Weights of a small transformer language model.
Size: 11 layers, 5 heads of 32, MLP 640 ReLU, 3.59M parameters.
Architecture: learned positions, biases.
Each number is 500 + 25 x the weight over its row's rms, rounded and kept within 0 to 999. Layers, rows and columns count from 0. Numbers have three digits each. The size before them is the row's rms in percent of the matrix's.

# layer 3 attention query, 160x160, rms 0.201, rows 0-95, columns 0-39
098:524490475552495486508519497528500517513521486514419513479516448487494514481461486505510466541494481493472519493514464524
095:492486518524476485498532544448510461462500501531532515469495532521483533512504489477529524529505511470519561531492515468
098:477479497520477502474541519535514461482499510517510527471467537524492482485483465514502520491474474539545492500543483456
101:506492468471497510488473485522511510495492500484485497508538499521508492549502468482480505472436521520537492504544466489
104:499504558505502508499504527504492551494480488495528476491529512475515515518465556523485524483495479468502490488455519496
105:530498507487504519479500504485471463486524458509482490493465471485523494485518462570498507516497496463504517490477532521
099:447468481488450501491482494505523510499479480495524521499532480486532527516464495482495471452512485527486505497534531519
107:530507462519510538478477499497451539551495535536447465497520516491520488504492548509480469531538482514489475521539516493
083:491532491529577520497500505498499445540470483485471534489473492486490475513511508481480487529507496486538492516489501486
091:533498481494523458517477488494520459582526475512504504522522515488486453494508497510488518532469471486508550506493507498
101:508491483510473478508504539524512474553456495483525486500485510514530512480496485494500517493523508501490510501497464500
103:481529517477520521503492528528486529479466509491512486514495496469407476448515531508513499475511447518487499503503489483
097:538478526474518481532526518468487502487498481529455481484460460499523524497491500524494492510478524472502487484520513495
108:469503477494486509488483538510470489507492519487505505467553509468496515496496473479463486521531471515507523516486467475
100:514547514533516541506515471503486487464515490491488501535501465472564527525513502482494463507496499492462478492521497499
109:487502466468509491524454518487495499521529486463454516503483497488501480497493451516483509476481484489524493545507467464
099:462493479499500520492493496478519474457532484509437497481493491506503494460491531511470504467507543491512457494529526512
081:532531510486500513472436477496482478484497483497495507493509485490492495484499534521475461486511478509542485526498492516
108:489495457457482513475531474519484480523537497497525490500474514516567536502503489504483516533510523550500522471469537495
100:502483473493464532472506469459557478478559460499481503528478508548499536471507511521537537528468466508518524485485446494
093:501554431490447492496455500497509522542536535501494483474533521478523481497437513497464445516512501466484515469488493499
103:503485495450535514486503498469435549520504492509448512521535509483518460498468485535466492471494431519523561481531520500
089:511491502509465474511468481498458517499484492517508512527440481545501524479544486484495477500509526472482534495538516467
107:475506495449505535497440500508529505518504518512538465512451526493516502446506532496508490517479500492511482540496477498
097:487514496541489534500469505524474510444541522521503551461508520496513502495521491447502483473493515498499468509494506486
099:510513507516535481513514547451471527512498492509499520506504504544461559484542512493495464511523502506475510500524449524
091:514523476519502535479483483506480481521466468506477506463506510493480466501516484498499508492527490539523488518496545546
112:516527536476530513532490510498485470468558474481493524533472480570513505470500505443506517492531521485528510519523460515
106:545507490502512470569496471475515491464521535482481550535513507510518502509492468482489531511541467506539448528489565493
090:520477523480492466514471511489509463495545495475475485480470494527539533545559482471504523507534469550476502478465478506
093:483482502501446489486477506480481519498462487491543470472494489509488547523502539508499519508532545486517485500489521507
105:460464524492484509490471515469472551527501484494499499478509466501508482475530459521511545552494526508487466501516480473
090:529526508492477470503489483560496446488486452502509494481535496461493519488522500440508456485515528544479513547529491478
099:531516515495499519485490515517517527562478503506518450471445544494486425522460510543488517530500515502494501516503504513
094:490480481515489442508512494502426503518512469535537508503503495508488488543483481493524562510497445505515484472465499491
090:500499466508494481470516529472483528484462479484540496519475526566500457451519500515483486487499483550526509536528493463
091:507531501506498519532495500515462500501478505557496483474497503485483516531493506468484502499531476516567474515508474499
096:523506512529516512461537450478490505493499525470476511498548511503469461500499444512468508467504452529539499508523515513
101:504488492521489513533501530477554517485510469482482499516511488475508519488445508506514533547535490456435483462501519536
089:515475461499481518478408495447470504491485552517505500489490542508512509511467538511473476480532524523507508524459502507
085:552538486480508475476475486533542478489493481513481508491500516492514521531483534482510492510490488505558471501486532496
081:484515422499523449504531489478466506481478546503494546503501527520488524521547526503507471522518552479467525509487493487
091:492505488482496538496484495481509499491477462455503508536542513503488491516514509476514517526483493505512509529498462525
093:523493482444516533535521519530495518493482496506527525530491526498540510488536450474514505505473528534511489487466515534
085:469508518513521527477520509459494494510461500523492515475498467502507475484482508512436508533522491451503524504504550461
087:492477501543476512484511521511522524536524534450470465493455488502545539457505488504538521480534487473503520518531513538
088:507551504546540499513520457474493497526478492496504505506530497528504472474476520487490479482520480491502517507515525489
093:497558483488470512485510452520495503483510488476514485481482490517497494463495442510477521542513529527480441524523459491
089:474491549512531497484480483499521487458488500474461521497482444499531487554503531537473499498487466528481495511474534486
080:539515515457514474463463437537483462539497500536481489525473501455481477479457517516446518513486495519500520484513511496
089:538505518494482520463527512488528504486525497471549463470467490497514480495516524530510505538500498515468487523477537508
085:508504500509484535478495534536503503515483494481540495515481513524544498516512485509544498503501527493525495497522463513
085:451491525482508561495514482489488506487485491551524495498501528494492502519498461505468483480509515521501550496498522521
094:523499481471538502502506519481507512544490491499459488536484487495469446524489506530496531507470490531510506494546502504
115:507511505483485454532475493500493483512498502492480455487500499532543528498532494463534534506523497541492498511491481506
089:505522493540541548489495475482477515483496518501475513484464508507552494515479487488482490506540487511493478513451544486
085:540526523483476524453470542519493511523518498521500472539538495481472514509498481509491494502510506486465458495468477516
089:490533498485494536514477517505494481513522491486491503469480537449500502555511466522491468515517480494513496473462488494
086:491483488507455531529504544460495491484531495497562491485508469509499518495480514531533499515542534502481547504439478521
098:494512505476473554440522479502513470467509511507481530452454482493517509549488489470516439518527496500492502489460521516
091:520490528503470513510505500521550513462493512499530509516541495534467477472485503488491508437509533489506459520517446529
093:462504484477531504478548497497539532484488490542501541485492482521450532474492498542526521511481472464482495502541477524
083:480523506521542502531519527503485512511495495548493508544519495518506525483493556469550485459498508491485502552511448485
083:561526494491501493500469508464517537505526494479506519543500489510495470499448510463483508526473507531469472516500491508
114:474500522533482456541489482496509495446481471517472532511452520478489514497487526503469493500526530536528466526486550544
107:533530517486493500422525497526492507526501547526498470465454522506484508460502525550492485450552516484507464474524497449
107:509459484558455523563498462485480531519500550487496503494519464519486539490525500506502506497517526526520502482472498500
109:536496507514500479502480498497517518518473497493534520491453529513521474469465516492498488485477495501541464477477520494
104:517502517468483496465462540506501501504507488498525480487519517533502517484492506512474511490513487502479532484473514533
107:504466524466585495527489499518482534536522533487505559509489530498565500512477541475525522512486506453447483519492531466
119:468512517509520506512515487455468550501529511495498495475483489489457466525493523499477472505464504521521547492518528499
103:520507482527477536523479553541518530475522524510474504469537536460524514491484493480491512489551452506529477478492530515
077:459486440511516513495510487524502492484487491522478517499494493504506530502470510528528512509492500492489485466517475504
118:542497517527518512531506496504485496518510532534475458443537497502491512540490520497461490509491548460487521492509484496
111:447501470470458498492484541492513518468427516482456494501474496526506490483544505508511477529504499496482518518479516533
109:497522511490526556499444460496497525474491526513486497464491519505495520513548520512478485484519519500469466482534522464
103:484524490518517471506488463494447483572485509489481519498513493444490489481485531496477474550521449487494486495461511504
106:467574507535469512487507470524439463487503505510559505512475531547501481518492482488462477493499503485507509526565520527
110:476496548543500496474555518488509488482457500531479538510491545471490508512536536475499471490522480512522513530459534446
121:510478487506516469498499476453474508511518515531516506509510494525479556509511493499495505504520471504503468535484546517
101:485480501498484490474516490530502504519516529513509512531495515492480517500517533476493526474497505542499444527489503519
082:535521518525515484487512511534500512521507522485505444526506501500448497478549481438459520467508511511499455480488536516
107:528531465517518478500520497475473495536503484477530517509474475498510537482504565477516479506574503537470501495518525489
115:478528500491498512486449479530509508471493504500480503475482516493494477498483480489503467537483480491520484530519502474
106:523478529483497484500487511492483462500541500485531493521498523508506493499544476520498519482466551511463475442483492545
107:521500518531506480531504520498481502501478493543493510449518506485487500496518488479529537501527480510512522476460511562
090:486496467480451505512500462480494471523495519499478514540484458524486484474497510502515573462487490533494491475498490510
121:522536533482483456488502510547528483479525509513482491470520493487521563521489463482515474502481500510509509507479492453
109:549515501502512539559491476526494506511488529508452472510470498479463472482510514483516504486496471517511515518515524507
095:462502484537516521517556526524481525457526488518517497467511480521489439493512496476512526470477470476487506533469516483
107:482464494486513536481507487484478518493476497453486524525483489516543495482470474538527526518525477534460532468501476501
114:487508558497479497479476467471520485503487502480514484492496525485539534461509453540493566477479491488512500500499518515
111:515532487512527459477510508508475545511515501512520487529519485471463526481499548450502529494519503461490501479523514533
094:493490523521488462519500498536460494551505552489489446479532513478479554574496511490505518501486547530489474468504519476
109:535551525513480527476524489479468527555521505493516466530560511502533469483495516499470512515489472494464502503488502495
122:517471494496544493507465511487543465503501476457510440493500476507519487524495495471528533484522494456490509519503464510
# layer 3 attention key, 160x160, rms 0.192, rows 0-95, columns 0-39
100:560438513514484496464517564497487519464475506523511516514468541504462475485535459494493560512498510519509504508471501469
098:494502478513511470537524510529449508488506445537524534507493501519511526571493479479539496448498484496519491446521494536
099:487506473544517514533545495498476504472481512507491527480499509505487495514500505483484487492512477447566479488505494475
096:474525445490511472480476531449502459530510544487467532467520498461533487488467521478478517509473520536485501506475504538
100:478512498499505501487530495522493516505503499534481529492537470471472505558457478496515504495530469478492452552458553510
099:500495505501530506479466493501501526502546480516500503544487524503512476459463469504520528467545483470490474480447495491
108:482478510479471505489509501511484473472527526502498539489512515439503508516470509511479478529482493534459504488479528463
100:540508466520498540531480563480497521507490494476526545553499480493485451473500518491505548474500496500526506460491493468
083:474493470487542516542523526490519546486491470518526516531505483515506466510518515484474472516492495507492578520510494497
089:534524511486490508488510493457495489452509470523465541514528467483483509542479487505493529466558509469518468500523511488
099:503485474448530463533458490484480478548493473511519485520484493488530447525487496499502485549506542523489504493461493507
105:501520519515499504434477496504513511502461491497422492501481486505565494456485440490484467492513465493528514479500506546
098:471482480509522525472498450468557511459508524483490466491506523519541482474478504491478483527477511454463484531502506498
099:504486468502478538464507517523494533542465495500517514507532516501499433492521509496498550484449509521563519520458507457
098:494497512499475538531487443511509481476487479488507505519537466509516511491501521485492467521488498444520460513507506487
102:536462483499480450529497482505526526510552516496447491523497474489498494518447493449517546545485521556509480480500448536
093:523494470515469470514508509456512526483506491479532484507486492537470502471490470536479488487513507522484521464522521521
102:485510508510516517483519493554517489513491479519476501511438490468461512513470498527479477522482508469487513478528495507
099:481522488512462490461500464509497518498504516478526483488486506506572513554491517517472498489496498503508490527478497504
094:492543484504488481508514501506451474486503498568517474510468493501520521485509482552531486484523490529515532490552519534
108:468466511470483523498474516524508488511541458482529463471480503488527555482493510490533533509503489464502526522509461534
097:545500497534519551499454508523474530494565507486463471499461474517512522486503467508482451484546497511542510522473541524
094:493494458549442515491499468492473464496463530511511516535471511528486504495514510453485479480546435503493476533500508493
091:524487527497502482539499497496486507530493482492478468543472497498497460459499497493506529475519557511511516522521515516
099:489500484542478513471496461482466507495509513476470500501496506468536483504493511494499479496515452474460520469467508474
097:494510461490511483504502509490486513469530520487504500492475491498487542493526459517525506515540443499504508480515435502
097:499526517509475494487493521498464502492482518481515534493523538458485517505467486440519492467507464541516524471520502469
104:515495465524556484488478471490472516480508495516511470484478496471503508485503507520536479514539492444513499505510487532
104:570520492519497486485537508523486498500519474500495528478559565506491484504490523472468475525489460494496506523480511544
101:552533501488470497522440471526467487497483516507478505545496510480498475502479540472479484492501517549536507481479514470
096:507507494497496556500531517492487476515458511540489532523490484480471501471495531497525501495469496499478494486496479512
100:464464477457526522516503489516481544565529530502478515556511503500513510480452463498489503494538510529464475479470520474
101:490518507506530486517519462521516457484490462499523507483489543487515484513517499476493484517506504463514498530539450484
090:512522514476504511502504514461454542529475522502543480459468541504523527487472493494508513500498449471520529493506492472
095:515483482498472517467518485498454557534481507497541531506507491502482457485488505468478536479478490553502494478483491517
104:519504522479498462491504523517469539479507497467520485497454488558543482492518547498526498509515475524561467482514484508
092:502528535524480493461478554503474512546451498553523514487522562507491462514477433518498478512520508514470498471473509499
082:539485522504509487468512497500485481504487497449427470511493505490435540524520500528502493457502490496501488505427522518
087:503493537492496541524524522530505518523500499524534492483485473522514550522493493539535526488533499517530463479472524483
096:468506471497493519495491478507504495483478486524504471461452497473483514497498522486528484484535505518505509492511481459
089:529518537525473508485524480503509503486469490505473475506460463484494510492462512508500482528501483495501488477550513526
079:514505484511516508523491499476501450513506514499538486550525487458518523516498522481510529512521508493525465497522445522
096:451508525517529485505533477501547435481518524471513486482506491529505529488495516528497524517526521467492487516532448486
110:492526527473505540489492485504492486495472510508515474456477495517576546503510507511558494515515514488510479508464500483
086:508503507496514466518495523464488498464529481486526500491543470505508539501530508457455464564558514503502517480495512516
094:501510482528501533448510489502515518506558492510470513474499505504498460536514470492491474496504510447491510512494501513
086:501476539505508515519536488491487495481534505496528542484510499480470497520514548513532518482530473524516518516510493445
097:511484475509534461470484473508501496468556508457508488491468506545488492448504549517529530510463512478535467499482457506
086:535469461496516503516531540532501498550495484513486518509479529476426474518529498518517469516497458519471520475487507461
085:513506480498499505516539496531476488507474480538510550474466500455468512516480498514480508495488481438531510498533472491
086:522485496505471544504482495468484542491551486503514532499504512555504525479524500538504506477484497516488521494519481455
084:509491473502494487466505491510493508545514510486533513527508507493483516517513540523497544472508471448497484523461499490
084:489558492512513474448492498473462516496497527531484523494555522487482508490496477482463511469482494531527542474509516515
093:530497496509494492486476519453497548536501535477526512501522520497496455523513480510507482518516511541512538481520510455
108:562526494472456477525426469501480472505505510493479499522517528494528486493498530472471476489507503542518505508488504495
094:519483506512501502529531491557475542514491469545484507507521498506504484435508462480536470461549487512495503472483510519
095:476494460469507477524482517504463532562502487520500506535522521484467491520517502499501486448463502521492486515471542511
099:490532543506473546526525533497511478491488493476521504475488517465494537508478506533501496495509500468509467498519494519
089:455525493512515470477485509530519500491514507471510531475524528507467507520523496510528477492490499482517514507450461538
082:467556478466470528479492505490520484462534479511501502467475502499490540482554538540471513514510503490504510493524524572
084:484497499442544504522511458517507477503482508530476506462525490482495504499485509544532511518435460471490516493534493515
100:499483492505501467519540507429524505470493478494497486449514500530534508481526454502515495486535472475473464507524479527
084:447520479498494472503524521497481505486517484481498504494476508558464486537525493497550484496513500460476503495498462547
087:490503530486476481544455477465490536433465487504504512491466497481493466493499499544533505525533488470538500499517490455
120:477516492485481441532522468484478459481516508461502505484513493485498505521512504480514506526479518554523468503543493533
108:514451501540533522541542525492489493523481529514509485493474508517497477526500440494480511523469503479513457491493490544
113:521503499469527479486492485477483522480494539473472474491499469496473533498516496527494481504511483474496486492465536489
110:465496474471501472546489532521492511475498504478515500522524496454473483481467526474514517518518499485518460515453521495
109:494498507484511492520482496508473543506497491473472510506538512499513497517501483488486492481519510544477539554482512512
106:466486483506534513501549488479466494491511503499524519511479491516533511498505516501516518524492493468528489483535497495
111:485481505518482461491486508477478516528529456490473534509490488531486514512560526539485503512519496482477535523467536514
115:521483477534508502568485490545486512464490531512481565492489511479521499473475526519500527498509497458482475482448558514
085:477465489500551519516511503459486535484514485502497497483521481535549509497472451467518528543507509457490515488503494549
103:477485476480518504505497468502526513505505503478465496502520498489500501507471469507466474539513517501443482527511456437
111:493521519476528497511499489495482493456495518499470515497492522518478519507478503497453499476470525505514514520495478520
106:495464529522532502518506465474503537484552542442550527487442487518478477504530502508503492467535514476479553474503502498
109:495513501506548465451480508537463505457508475452458498489511479460479505506467483468514540505540489470529517482526454530
109:498506524475541511523469520511481519507455509480534543486541476499533507531538509470502464481475476513521559475533508528
115:482516515521529489480519512558506456512470528505513524488499541487477534555567478503496522491491453540477469475461504463
126:516478494490522480444518513524511450473518504494503454483499540523545535513499564491523526509497494520514506544530538520
105:478508506518505518484449506488463511482478523471499548532516524467469502501497516515486477526515497472487511514519543494
083:463495535506525477479515539514513515492541492464506497493489476423419511525514495527511480527528527464493497528551565486
113:456474481516518468514506495447499480493560530486498491522493472498501550470556513467476491500528535501524501494491493484
115:497469545497530517495515481518441515525481467508520494512502521490540478468497498479529529508460507521459458523473495468
108:466507496517540509521491486546519550506506518440457523491502455476512492507490512465545495497499556496486521511520506503
098:515523514496530505537493544518475514523522528488498516501451499524522475520476510476517505486481536517523548489504492521
092:482454504490498501500487491494503533518470499523516539544494524487464499499489530499470532483466490517494500466483486477
106:502467517487496521478520535541538536521499469514497494451522552464529494450492434472495506490535500476487485488504551500
115:480511474462535529520461525487463517506493475453488498553501504463484503495544489459508477508529466518497450494548522481
105:492471536516505497511511492469493486490485485489481540494509543501541496479486518512521514474484466498507546508479506482
114:546460487501533487507504496473462507566495492521462438546505445513507496483482499476479513537506508492499503528503516502
108:474474535512489506507481502500479531558498509468492521491488491504454495485553523510502535498467534486533467469498538503
107:498481495522543438486467494520515511499497484517528546520513507526505496473512504494461523485516518511460485454521499498
107:499471520498487484476480520500497523515504521536529513487521492479465483502514484506471513537490549535498446474487557470
108:523486487518479531551533535522520541528473482472475514496561513497545463478544466495491553525514505558495517490475528448
120:512511544484508523529474431489499473472519441504474480476463527508507490513483463499501514544514510516542588500511515507
# layer 3 attention value, 160x160, rms 0.19, rows 0-70, columns 0-39
110:499480521483483480504471516484505494447497484526504495527519500445495463459495477508558479508478491486514512525457519495
099:490491475513493479485506515452471506518467506528521507489503520452527448473498502523518478492493492519469515475504464562
101:576496518487465496487571507493484468460494534504487503499504480559515488479512463514479491492498473480468533501529500486
098:493460519506474498496495487518481457490547525473501519482492472490507503536524496536535450497514512511537516480532461546
102:491491492446480478523509555497545455562492512493477515491505480510494501512524481466461495505492505512489503524498537503
105:481481495496517483460505523470452487523492562551473509489489510495484483508460544503556528477491536519490496491510489484
112:500430518498518492472500519530493528522503522453497507543483474517519544463468532480533481529520566476486508488512483516
098:503527508501495530542528495459557491518538496506546489546497506463507486486541491496501465506525500483488501508490464541
106:487510517494500448504516456512490486493519502507492489487503519525495474516485497486473511482552480499452520577484478531
097:514508520521505552503494490479503504481469504508480458485502504476470487512508460499510478520502512487502501456512483493
097:506514445522484485492507500507547509489421453524498520544467516509524485508544469462504504521488482497522529495484485462
108:504501458531531499489465522508523527467455436485488532519456474522499505522526503512460470513497463491451503487502522488
097:523498462465493511504482465504508517527479482482497493462502492508468512466534505515521496518498504500496467524477495479
107:460505509500476473454536455539457456504495473496523504447493490507536505509548487504520515508462494536483481479516488472
092:546470488510464524488481473463494491528475495519550583472476529487529505455479455477553468538474495491517526507507512520
099:495506482450491485515486512512503511503480521487500471503415470474492510477542520491501502477561493507531500504535485519
102:530531457495494473512491513523484478476552492518523506488459479508523472503488502520508511493494461495490473508429481535
105:542467491519477461522522493501459482480492505481482514449491509474553495515458515496551481552518503493497524507569534486
099:516496481497526514535473518502483518454499514510493472469479509474497497510491467512461508465489502526520493527526518543
104:527506499514497505452471527470498504505488495504489513484475437481541535481524496526509516545475516519482505492494447515
102:510545529501526519486513513562494542542513493505482507458480474503569487511532495484487506509470502465463533484478493528
099:496475514491561491507490520475527503488465499524512526518436535469460521507525486524432508473510489515513501493480518487
099:506521500541468490503503486474472576467502497451483485467489471487503463500466501530505515480487498507529481491509517525
104:527526495505472530524545466507446485480500486532478465531460530488506465515499497525486489491546540528476425523490476493
095:482441528500526486474550519497535496522497495490509505473497522524456527460497475518467461521520468513546505493497515511
093:473514483506529543467502492513482505505500494492511479481491498499526489516539524479458521440512475530490522497492447510
106:470479531499517525465464475486489539462491510492520457487517539494552530508518474458505477455479552500509493486471504504
106:518481473572495540491490517487498525504479539509505459472488469509511497481488473504488493474496464480500485527520473516
101:469516501504481569470501516504538503498554522477487514491505501469491518491460539468460511507424517498498500540499550468
105:503455528556510487458482551509478474503530512519476501516500526506502521496511518522486490535484522501499482553521489510
095:550475493504461560528501515523514542508536473496463519515459519533471498490451528488504493473502533466481494495477494523
104:524524525530484486499476532475495518486536489519510490464558440479508484475489516518522498463506456513478522479513512471
102:508471476497503481513489476483531478558511498475528538471469494496508501507516566539496502485485520513474483469504494498
133:517489501501486541528509458522460508460481561515513526505453469498536498502528502492467524541493495518468482476528476467
124:508561453433495495457548460501524501547508537486509515502485472508496498485500510530503497507476507477515482488502473503
121:489492456486471490498469557495498479517533504507495468461526503477528510516511483520498490481495508485476534484498531533
115:512490525487505515547473500503461440506505485522552484527479477514492497508536539585479503488508436507481473513484492536
120:471487533535469493425497450497487505483486507510532530528477484482492489507529488493471503501507548512528513515459453516
110:498529494481454482494460500511514524460582501471487504468541503525491446504514539525495476451534492504515498477477501520
125:487506498465516506500528484521529487482541467453536494501483475510540477511537508496501503457502500498479518486526474534
105:502514514505467499555516487457491543507545499533536525511479484492538519504513504472497495488519463502541526523485495525
116:532452496424495486540485522470530457501486565504527509485480507540461506498498514522495426472529489472483516539493504536
113:500483490510475516496502452534469536473508465502476472488499516490523512507480504530521544517530473514532502478508483444
123:488525554536500550472469508536500533500510498503458476492492478489511493472489496501501553482476506455515510490449496513
111:467553546526514491513480519491525526458514475508514477519479491528517491531515505510520525515500491497484468481452533484
111:524472524493544446477497492497491487537506513472486480497474465492499469484512483518459523527533471527509463499510483514
112:484510492486495461492489488501468466485458493517478471517509505452469494564492503504512513507472543523507515549538486473
111:530490511536523528524504511513544522477545512500468524506493484468525486461482480499532476486455482514513487454470547519
115:541563470527510511496467469511524460494527462507550517466511503476503512464512472511562511499521461524475549461494500536
114:549468483528509504527483483511515524508480511518480505511460485523478526533482466536519526485445457520505477505469520493
108:510500526537491529496461468460503479497508492529526523466531532502461538510544477479506454514506494474495515521495455509
128:464485490478482483501524475514478473526499469486534484477486507484514492513510530477497526520486504498504492519478499497
109:499500509491519454484501502485468498528491536516521462499539488514494493413493494497498494472519502460473529509527535504
105:456517520515538517474492539489490491494529519484508462471534480479518491505477502504494513492502534506462507571524490504
108:492462566463533503502447553493484506525528501519468490527524543552496474518486496511481497521522484500476554517536486524
116:471503484494517541486442526489524498533491524472491480541487507498527535479451488492540466535484510487452482543498501513
110:473554495510475517478500467488506515546482494507488528475497501499510475504527488462530543516488494503479488527467515525
118:493525489502556541488495511534522509515522485520533498525508538483512520524484517507426484517508517495559507456494440525
120:526486479503506487515489517533473546542540487477484519500477461511516474489497520530452468542517525486470483515511512485
125:541483478481529507500488461502520476537545521499499503469536493521511504488476487510473487433520500501497460497516509528
116:521514511501493483515468514480480523503512458554469491531489474499511519493453514481546512521473493529554491493482479512
113:522487558446519476543487519512512477511501500525513505479493515506483518464527516465475517484472473445511486481514489547
108:541479463507510481463505535527516504526483478494539523453514541489523505526535469490479530547468483523517508486509491494
127:507488534543520477499495464534469480495502499480514482540522527519497502458542477481535481530546475471481461509515502530
080:495509475510514481528492511477533495506515504505498516484537462537494493515471502511536468454500512510473497473523524509
091:496470558456489480488477501493517496507487515539453568441513494497499501511522545511509515498517482478503508485496481480
088:450509525479492517474544451474519500548499524535543496522515541512496509504500510521544493554510500514502486524456510478
091:519481477490484471495547547512496476516482478499479525513490504518474494484481480516514478522463508495470480477455507510
081:514532514499466474481530519506529553495493547507547515502504491513512506461514504479501471507490498490522518462532498493
099:466518495458455449479504481475522506525512518501490460482500469525504508481486515542531513471513534497511475507453514505
090:490462499466517467515498482526468510467474509489491508530504488495519487522512549473485510474523523503486499513504492449
# layer 3 attention output (transposed), 160x160, rms 0.164, rows 0-70, columns 0-39
109:482491448495562517527518468490502474513470536481490462484512477523489507561541507514478523509508515518487521458522520516
106:507531529484497474523509460498542508480528508466494522536512445517491567507504485438492521524511498511527501522486544502
107:434498476515502525505454494513467535580486467525528513495512505468523492529455493527459530522541526513494456478473500478
107:531545473516515501537527502516469550540514487496485513522507523473514482491465511509504501527487474462463493493464541505
105:477498478554487500482483436506472524445514511502534524480518510541506533462478505509529527512513477475475494487519483445
104:517545566498489513490516503527546508506490487469560454511518507526496508478526470473476462497510496483527495471498546527
116:491545506511446523550483495482540460459468502525489512450522526447518475519516498541469515495497445518531483511504551500
108:489530482483531515504505462532505474498464521505487499476539490516485493476434488460493499487461526532522497522505493462
108:521445506468498517502499507490513505518468490504519498486505488472467551527483505513536507504490563492488435465476475546
106:500469475494530446524482480521516462532532507493534505542507493500537492503490532512448511485501507515480469492483532479
097:477463513500506506505471524465493513504568529484471502455531505494462513495472518550491511473519531477476535521447500509
106:527497529462466490504503483514492514537514552481550472458540540479513501532491512504542545482493515546510501556487502528
098:477492519509503504509485488511490484468490537513469523544488480480549487504483541444485465495487472489466489479516523529
109:521521500500506501571478518492531555496468502521475502532488530457443475492488511503489479490529501442468531517494529582
096:444523528495505434529513517473492523475533496483482475495505472521483502540510537516441502487508510483492490485501520531
104:519477498519498497487512469523482489499539487531510538476524513524504530550491510493489496480466479488493475503513509477
110:464483510480552508507504521496487513458447533526474544509517514503499497508523484462508487524468527502485508445518482533
106:482536501472549520514505486500494505497476502552547528485499472518467499537507487538461501474511516465501508503462500549
099:491530536464459476483530500529514493549484455520503528534533483526494509489545520520549546545499531495510499460522450456
104:477501493512500466528489490514505461481541522493470532518521541530493457519493504487500505474492537488480486516507542464
107:477447506474495490519457488455514468490511483487502513518481513525423507512485438490540484455456516510525457527534514468
099:486499464496457469489505520512445485582546493499517508504525476507487487481464500460508503489520512468495530503513463455
102:528501489461535489527493519508536431486474476535524537547525506498502511533524512472508498554493529490500482509543462484
107:492498518491494499521482523508555499495502502496501543472516511519480504508521505472529509519483499487479540511508532513
096:490544464508475522491451492493443477488461521501461459519491467492515514529493494486513523502489549482462463507535441503
100:529530502495475454533473510464558500478468513508496496505481510515442525477489479495538514536501526498521478486522501544
105:563497475495481467538504516470520474531522494514473523522482424528464472483483523567485537529556467526476526476524453488
105:488526533455495464510470494525532484551484448523525476506496525523478511472500524492486514488494544514506474473527486501
106:534470527528505437454472480479506483472484493490528470518494507520530477506542479530499478494512461508494500488491485488
110:509531501460450501493466498527537497457457498501535506479495509502498495502487498460501476477482495533527486448458500508
101:468481473505530464511474461451511458504463515513564521487518456480468500480510502508471509522495505545510541529495509492
102:491480463492490527516486457491516488502483507479523449503466557518541502490526469510490485550504553506512474561532492512
100:507534497478509509507501485531467499476518475495457486521500514435496466481515454464521457514511447498525504544521531503
135:488516519494478466460490542500531498546551471485516468530519537535477466457473490529520531480461519459511506511472489510
132:473477551541532494523470517530481478488518458509529499528490544456511480473490499458482501471512500478485519521506522545
128:466515573467533480495538456509515506506482513491479498536473504499488532512496479504505467507500478519525491537466517493
124:498500451532521475512531507493515528504487532504464500488505497485545481482440467420514544538495525477486506506543477514
119:538481489490513490586493542491518505478501491501487488464545505481514492487460485492533503486464493477534461477509532501
114:497520501525542494530512504473500473507461515513518506556472467492519512504516477476499506558458513522525490528539506481
132:497488504502497502513469499484489520492461468545492526514545541467469495505436496483504507496491520499536487500493491487
105:515459502459533500471493499521476455498447546508483479524478501516485470472475508518488503527485559524485476489500506470
118:477486526517505503500523460548493498549550442508465500512522498458554509505456475497486540524466510494490477464519445502
113:498519512489529467500513529468544490507482540500499491528441471527479496485531494543511475497476492490482490506491526576
135:531498497506487464550478498481543457491483498468512496513510497497480515555523518514497458536508526545482453509544495454
125:502446484500537509478496475499487446518524522486462514481514516504510452495510531489506497474467490534492507514535480497
111:486501485470477513534506510518515484522475505506516497475509578488494506492499500491538451498493537443475499514475516493
114:566457538500491535538512508507491543496544481435514517473517513509509493480516497468524505533523521480475489464440524523
120:477484495473502514465502519488452488549495503492543492476498498503454492536516513514475500515539487510577511544507463478
122:432458503485514491514535483469467554499470497495474498522505497517523481519487548470454484471476514496524517533518520510
119:436510483501500525484490520509481503508530486477485532465503522502512491474502500454520492522517515488520527503527449497
107:500465482462488451545506533499501495520511479486478479495484481501583506491473508534483515477477515529510480475521479500
136:532531515493510505501503494509505565500469496507462505482467519519453496485497454487545493459495479504506486485518484524
112:489498542496484531483504507549540473507489472493469450491453511478526513533449479521498466527506512507511494493447458503
106:545505461485499491488503480549551489475446476535512537502490483500468502523493496513517489504511476504516506417498507485
111:487547467541472521518548430506510478485450509520515485459496475488513553519474485482494460497490532500510475482494485479
119:475511498535482465494564533520532476453503478503479518508532499498491479528511514511477481496509496534511525468517465500
116:515461509475494505533469484509516499476453511480500485499519506498478509494489487469479472506512553520501492501558515480
123:522502522541512445529541470464456478491513508513478514477452509510490502499500480474554496467480463483530511535511502499
130:483513504501488505462495457508531435458449505537543520477529543510496483520516490452501492456463477532508532513514507498
125:491524497500466506507522499505482533519490483501511478537479491504497491494545502493481471549489501505498530500512440486
124:492490507516474526475505492484496482503494525454498499458506535549486493477566531515450472474528486504482509517501565462
121:489510492540487502469495492497491501532490482468503479473486485515490497477482406492521468496510506536512476516498466454
120:409471489503519489538498492466465510467527503524485527532480476521457511495469499504511460440491506492487542502465484514
135:477501506422525553506473486465515520499496492520465528441503463497497467530456506529488531468488502498508563495483498499
070:485473473510534475452497469479499473476473540503535516502517516494501515492519501477448527542497530529543530511499467485
084:472510477530523499502529492497530539503484537490487483524440497521505515506509459527469446498485534521489479515544521517
074:537471493550487496519513501514518528482492482483464486479447480474492491515492493451473511476515481522512494423496489512
086:489479518519529461527500471498481522524519512464526497467488509525475536516496507481490488484496512524539484493449499511
081:495487494546522484488510485541490468521497452524492500493525513495497496521517438492485510522472497463496468533455515489
098:521504504541533528481518514521454493469488473516469517539488504512515473528516462473488512500489487540506505502539496503
079:472495482527503498482521515455516486506496510518513501488479511493477458467500493545536466515488516520502440462509528544